config.toml
n_layer = 9
d_model = 256
n_head = 4
n_kv_head = 4
head_dim = 64
d_mlp = 1024
vocab_size = 8609
activation = "tanh_gelu"
norm = "layernorm"
norm_place = "pre"
norm_eps = 1e-05
positions = "learned"
qk_norm = false
attn_scale = 0.125
bias = "none"
tie_embeddings = true
parallel_block = false
init = "normal"
init_std_qkv = 0.02
init_std_o = 0.0047
init_std_up = 0.02
init_std_down = 0.0047
optimizer = "muon_variant"
lr = 0.006
lr_mult_o = 1.5
beta1 = 0.93
lr_head = 0.00496
grad_clip = 2.0
warmup_steps = 200
schedule = "cos"
final_lr_fraction = 0.03
batch_tokens = 16384
seq_len = 1024
doc_mask = true
train_tokens = 176600000
steps = 10779
dataset = "wikipedia_en"
Each number is 128 + 24 x the weight over its row's rms, rounded and kept within 0 to 255. Layers, rows and columns count from 0. Numbers have three digits each. The size before them is the row's rms in percent of the matrix's.

# layer 5 MLP up, 1024x256, rms 0.096, rows 626-651, columns 128-255
088:117092127150160120117140116158140062168114124151154151114121144153119116172108163128097150091138111127113126122127123110124117099126126127119117142130109150121151122114130175104093153127070130080159093138155114114125171121103170096154159142124133143095167148123168126169135138137106104126158159128094147117136163115117104165131133088119149122145137059139112146134099105171101082105128
116:112133157108131180127148118133144125110084138133087087160119124107116134093140117138113130141081073130116152105113116170105109111163100101095117123101150130108118160148168122122162122125116132156150134135111147127121156128120110168141132145139118099140124133105132122140109146147143160093140154175124167106152111101190097124109139106087158143119154113129071124176139109126115125141133
106:191072086104117122124142125125093166142135104149108132147135126163145162116145135137093135136071128138133145158104108120123147123152191130104096134120163118141158108195125140122113143130161089164132140094164107126148123160118118166139114159135118161156096124129132140099145104117097134134126119133121137100165162132083112123130113169152115103126172148143117091161100149123149113116141
100:104138148111162085160136096129184144123126129132100109139120125125098095125113107176080130105116126136130142112137166160106118125125145128127122132150108132102114110120144134127149143108146121153105121072166093106099116165118097087162152135106155103153101086113142115127090097104098152158132125163138125135119129120147142143118114135086134158166112106137117118145126088153133148145134
099:141111133098210120133147097133109135124130104068095112144123123163128124062142136153143130108132140166123112136108106132118096141090139099122127156132132133115115116101118135117146106140157122125112154098141156117131129117128159126159138115121130148138108151133102135146153139094127107139124132132150107153159132152155140151117143121102093185117125163140119084151117123146095171136136
086:144080167131120139126138120120147147136108152098139157096130105136121127116111159068111099144154139127150149172101109161063157099089175177124125108122121161127111125126134126138114117125089141125141116124125089123133104137198112141114151176129097110104161095113113099128135113131107128131119095120151139125156093147146127111103153138145106110142124151161126149179139149139096126118148
095:124143115106114168090106093125148138117127133123144183135158139098138090125119123104126137128167104129152154094133098104092115143154159126162140141142158161119102116127160139104147131114118112143172122135154121137101150178097118168073093138144104121134104127182117135142130135108175108095095092126113104089105126107096111137104118091131164091145130147086131169165149055140091113134109
101:107150128118151112128121101145142092121155122127146123148136197142163141127095148163138152105142138123101092136134164142116135145108131106131109117142159131145164130095185115143141144106139165108136136119165122118124169202120136127129178128142129140147131159110112086129145129171101071123104130142127136143105111095137074137125158136144109138089114072106098136142129145124104118150091
084:151099108174067108131152156153144169134138163110120117083152130126154141116103115129144070152142130116110135142155105116095129185103162114085159122113126135107154127134150127186136175150167113126127141180118109148109128151135102093165128142139098113154107139146116104130147088132150153149105180141126172119119095112112110125150143144127126155177092128179173101176120128074099109083129
106:145130124104134139101139143129145117151124167108090151176147114128104165085074085117134132157105105091109118152101118102146151113119164113153158070139126126135133147160133148183120145130117110097134195110125105103115125145136115108082096153155151091122114164091134140153110120108123139159126160116179129132139126177122127102096123153125119130130143100094069095152145128071129122140104
090:141100119105109137128158116124141142121138107092108108181120058160123126091133126116129114145159121124168149136153150114085127162098150152068087139095156153120185131084125140178121148116134150123149132118098112085121139086109154185176099106131089111101108148160145152129106131110116103148150098112147074095114141155117101135133099104112125133171113129140144150165088130117067158114121
097:121138155165128180150141127105110114127121157154137163128120106150108136092113160139141117114132112175093098127135085113139116106159101125111126174161106149107128126130117171137127109113164122112147148145091103135141126135151152105130127135132124150133126141100099159150131147078173106102112161149063109131124171132130123152116175120079175175092123128127131062141122174137086079106093
094:136133145128082083105141099132105116165075094101145133099143118123136139111113159085159123160114114128124160174166127131139130138157128126109189148081133096138089154165147110132137144127118138162083142135155145124114162123110123146151112130127099157149128125111130139094131157105147104118099128126147137155128130155129134122121093140157142131102100120104134115178127072119131155082163
091:150121106157124120132093080136120121065113092091132114140174139117098140134103103146085079115121149113115139127136099138120145119087139136090156147157145151122130107159177138149119134101174130151147145141129123137103170127120177122133112131135129169116135101125164133152130120141121116140121115119168104152136176129158093137126157098097125108100150117137082136129117078115110145106111
105:135116097117082104162151124165128094105133155138139170138123074130151130100152110125125153114137115116117108110117119144107132163157142112145125097119126108191128128115104167129085100102118089158132110149147154123089147117142134150140129116120118125129133148136112130139097127114133144141120169134135187122117103115098122146125158129112109107103123137110145210172153087160153106167143
104:184114153103099148122089108121127144153087154108130141166086131116109102179184124131114087153137128117119092102079125150129145119139079126132137111084111126137121121124123127121183100131115158166136103134127124134116107168086117147124134163151151152176119110089167144120141124098122168141127099133136103090162182126112085137122155115105110141150155120096130134120106122148146188131137
098:148152166085140193141114171115090083141119174117155099086136102107103111095145126125104102083144142129138169082124166111125092086120139141129126157133121118158116091132157129119153080082146110120106139103141130146107132161101177126120141119158134143105107077172116136139156137125133110134101111093136096131148140136134131084107092098111086096092126131101140140102144099107148154153145
103:117120156123099153126098109105141101164095166107128168134096151123114135146106142155140140153138150125104150131118063106148113108143135131074119135132108111126139171113110128139181118124144123094119155120127109088120126154143096167108152157153141083176116092162091148146120124148154125113170166141164132120074150131111108160115090154108126077158090119170108158147123127113117084115107
081:102131157104134117171120112137142135092126144155082138137076137120131125138134132181120129152133088146122110114136096085125125158132146107153170140118107143130111083152130060128131107132096116157126143103107177142139139139096123152146136143125121166150102137129148151133161123117170125149114160085120127152142175144123078112133123161158117165130144156100136128121191121133140117144097
103:107129146141137144103120083167144152092085106146140146158096132136112148128163123120191092180151125151102198142131151095126138134138138148147116105131117101133097137133105074124124118115158110166118099122135139117094060134108138104191138101105149087143090105115157116144125138147132124092077093177149147131126175117120109090157164095117135127140104132125133100134168135136152168092132
106:118112123112143102112153117130129117150129166076179171149103133142159099095082131111138137167113138145146107139103143129143117146109150137100143107145134124158153143107122127125116141090138144092110132099154119116119118156094160131144096106093129111133096146137168099121137113115139123114134133094138131119123166128131130102087133185140127079185102134088129100162101159144095123147091
111:068136116132161112146136158156124130152081148110141165120132144148154124135142184114121151136095092139121130107089131163109146108171179079128150173148152136119123132157180183096139114139089135123109114134107119102136151136140128122127148176120150161132130097164157098112145124136142102120138091123135094173151116105151085124137094109106125125150110109133149153110132118119146119135104
089:093060156173126162094151137099134132127116122119124150124137166137103125120112148122114143136095094146120139111166113102135102095152138153093160102127123096112164183143124151099120139151122166132098099115114143095140128149084097115159129101168137142087115131099142124123118085128124096087124123145142094139107095147122109139124124144093109167130128082091089157170124146110115170116149
098:111108123090113136110125127050145161116124132123082172100124153112135094127159112050155150112129141106151124143127122102142116136092148163133129165081149097174128118107151122105149118090118128147134123122113126144111139123084147156146124146116150108123136133142142139124133142139088148125146100148121124118117155114181125072106112135126092152131124145142178164120114079138140141101107
096:060137066151092103107113185110095115150128150149139159167108153101170124144108138152106101119145102112130151150100156127163169113119144115080158151111104143126142180157124152150132139090133123154117136114127131098150159099109094135134112149115131150125124165131106118168128184185123158143150131115144150143124129117149122151123155095131127131138112109102142084104105137143125114108119
101:090119145115142148122060164157164148116126130147083120120129149128136153095153099157092108135140102129133157116145117123112134122106099112156115137151128096098155125132119139130095150155108153119118166095112106135131127111100145146171072110143124118129123134104138141169130090132108153135145144119127102157125110161108078165068126132124164144135139111112124187191110103134122131160122
# layer 5 MLP down (transposed), 1024x256, rms 0.0477, rows 626-650, columns 128-255
092:106161142121123107108188118159165181111141149111139105128144126150138118151089144134134144121135116100144122117111131119135123134124142093101194117177145137126130109164110087130131127121137129163139137122123126130143126080117158137122125148131138122095113063132120153136134097108158120128126090128123099146143165122122135140125093089111158114097145132135094105141153155131153114119137
117:081118116107125142134133156149134135123084115098136125093129139136135101169132114102145119150121137135156130143152145117156142129148141158125109142149082144139108102061115102133119102074138122153092089114173086127172105131095149140122086149121144113123118133146146156082151151102099153123169109164155139111132152175115147130135142111154112110161174141166094161158122113112151109097097
101:106172097138130115100113110144114143103125117130112168112098110145104123109106148109155140134135106129100119060101101132122151123155135091105117100085137150124172115097105143115105130125130139137152157166129113164104167128119130127098140098105177156075135088134094111182094139156108146118128142087107138104117128163143150127107083107124122120152124145143153204141119142114173069108150
102:156136123102129094128145133144158137127158155130125140131103098091126144138144123182127172134123115077112113141149106110088106134130148148128118126170107104161120159054089124103113136121130109150127104142111111167104118149131125159126110078136086099092182119129126120114119134174091146116131128135143083083154111135118115098133149119121102131117184135132146149187139149149123140107082
103:152106110096125174108141154166147148181115115131114150142130157120100132163109156118166124177113081107099097169134152149130115101140102146133133125149125120127155144107178127138127082133119148152155121104102161097157093108132114114103129120092123103122139109102105117154120100139129111115174137143087119146146186063074104138165148174080078150124130115117128152143144160143129126111135
080:090212166098168110121106099102110128052131140092156164154155128113158137114151073148149147098115087121131131131181167124161137159108144148123096131149153136116111123146060128161153135141104102128158149097137150146136173153089130123133111175162147139126134155111137142129146158138132148107127103135128105134130123163148152110092102128125125133147140149121127168128102126151164145152107
117:123178130092142122147185165162106128194113147149121138134100081129125159123152098140096110138117124153091116136140123119155163096120144161106105122090120113127115142126112138152139149129135174111123158163067136133132108102133096115173132111129148133115152123085121127107139097134125110155129172143087107156148139122133135104106160174091124115142121105168132128137169158143141116123141
093:125143182128120083124150139150137176096135123109140145122091136113079109142130125121122127140106115177110148136094110110153135155131122089153158116140135070130131123119116134119124077164136152145138115109168123165133098103133104182145139105092149123130155097156132154136152102113131140122160123099098134116135144167119143116143161143152142158197116144121097160154161158145117122141140
079:091168137095186107084134105124155119147129151137104113118135151110141135135126133145151137202136116138091125111180158134158119104129134133130102100161138116132142118100156097136128125108142140136098106154166081115155115132126119127093091170134181138104148125143141105133096101092126128154115126138104144127145110081154154132098161147140113086100106115121131129150118112156187132141116
096:138148148146105104137161152129101100090118110157169110104128146152121085135156121142107128120128153157139143134119083120144081145138111153095121078122158135134149163093137128141116138190139100157135114117138107130136139124089167162118111113129117109113103152131097140119080115143126111127054104122125128136156125133079102124109086122134133118168090117099109122158143123164146099129143
092:124115118111134129105099133138195146146155180153110131105110165160157147168142170122110148141094119128118099145119150122142159102127093137125099105141133115155074122111131142108150116144167100121145135121122121168184147145116099099108094118130157157095146090112147113134133121154129147118145133127090153113147102119110141106128128128117148177067132164090155142115118098146139109112167
095:144140115124146095136094084091137167139131127143089136120142117118128122140137135138138146167133116124155140113115101135139110166174117107165097128099128105123100153130146101129115113124101176151173136122160155122137147132125123131147140105161118139113137141107110108135082083145095144135121134100181117158118146105116116124164153116130117120144136128179084193085109134080162144158138
089:125168125108138146161141114157164161132167067126121123137154123128144133129081128202167117105098167108107121106120138082121115100120158156162114170128163148162159140109103122131081136137097126122107101097182109114106111113104113113142150144086169130132141136123113096141107169154135146153126095116116147110093132101109126121114178131130118102097150124110113125165112143110130139088126
088:146136136169149146092101123130172102149105156136127108099100128141124084132130088138116147146125092171115166151135134116113126152142134123146150095129141124134086121106102116155133153143119179088088127182147140136121147116109139095107081120146097107149133100134117137088103125110151112128119118147140138117125151105157134119136114066151152141183119096139117123154104151132136115177166
104:095133162154127150130131146087110140122115122069158099159135171085136097148118155134141101148107164146138165176136099097093129102111123169102158177143095126111119104093097096100154147168149166089134141127147067107157083106125173127149125128135165147097110097121098103150118139138133141157096125148123166150111094147118131103144117125183165144144133170123168096057095133162125091149100
106:178120113147166127115111095125097103119106132130113132090086107132138169092121126121091112167132170081144143135113175144137137143128129129145107114117114128149149152129191148103114110162120144117096145118084127128138168173102126098143150138119141084112155177101135143135070103156124133178130112123136104102178129178120153131135155166145125122101124093118105151139131128146139097163125
098:157146118141140101118109102193118153135161100173130128074102136151107118099081129117185131186172129109165132120137109138109137156167122113124128122128131127127151176114147137128123159163152128156086150129161144090112125123110185099159134149112132178095122110090106147130090061152110143130163168065090134140157115151128124139118128142135113153109119128105105137144115100122109122143136
110:107111071113132110152136130128101146084153108125161109118122154131114144148122168109117137130100142155097124123122153120136119090162116159184140171090113140158152135166131124147100088113103150091112112176122132183106112124119167123111102111133106131125147121163164111131162171151083078138113140132166129150155103095114149099105154087102076167117130156143175104129100117096163119141120
095:119135125116124168148151120125072137176159140089131142125130130110099142131105144169111114123112107118162163155120147153136086115125138118104163109092121109097178160096135168116124137114165169129123139116137108104127099130154082102125114118113175094064107108130170119125182163147139096117134137128114132135147105139160160117120137123131136093121121089124110165136107087136136124148131
101:147102145118145135105134148094109149160097148172114136161149155088142152126126167140082128123140105112146128094186157086104162118112144101127110152107095110135166083197145151157127107132149121117155128124094130121170088127144147143126151130148101137161181148139161118107138100095143151183107108153136129114119104139120141142149125140157109112118121110157175100104160137118106136129143
112:088102124155136164160079108138138129164148179145100125147151169132099130159127133158116139136134128185145131106106130141115122120101145139198137108138139130102157112076123131137127110095164152063152138152123092166123109122131150149116117152136135131129152104120170131144111132112131126118134145122151117144100154117131114118151111117104122140204156099119104125149119150114119093138141
105:140147116121106150138121101130122127150180136086112124133102172133109163143144119134076150133109128157149171114102081121111090093122158130120102140167104093125148097136125121128139137112128106123078160130125115150148108113141149105086169120145140150151110110119122132131176130139119082083115139192148128141131144162144140135047157160135143134100126117121123150105114150154111118120139
092:114183115127099153123145166094144118143109135191122117117119095099135154155154160157118118114108120122123090123109117098082148106113117112124110115135149155128112136090125138132139109135134122094106130139086105139111147127124136142131134143084128104134080062087152104145107177122157143160108106130120146102132173134117105118125128110144141140158125126152140149099120133173108077146083
099:115102119119175154128083130111105144128125127123158119167114131106148160090105134140135113156108116155111118116092119123129139096136127196152158131136118108104098130106110157097147142137104135137123167088121132114164104121166184167124078128116164136101126157102129111121100124101136167155133126089156193141107104131090134195147095117147146144105159142154105102143108137136144117140121
097:121147163119110136156115138115122124102165113103144101151127098105117152121134128178186149109107120130101117152130134125154130137155203147155104116131143141152153129150116110136123094119138118141101131167102144105095158149149104129114112103144152122138112153102119157159117130098089103115092136110126134141138131102179167109142109158160123115122105146065121103120149161123120123102161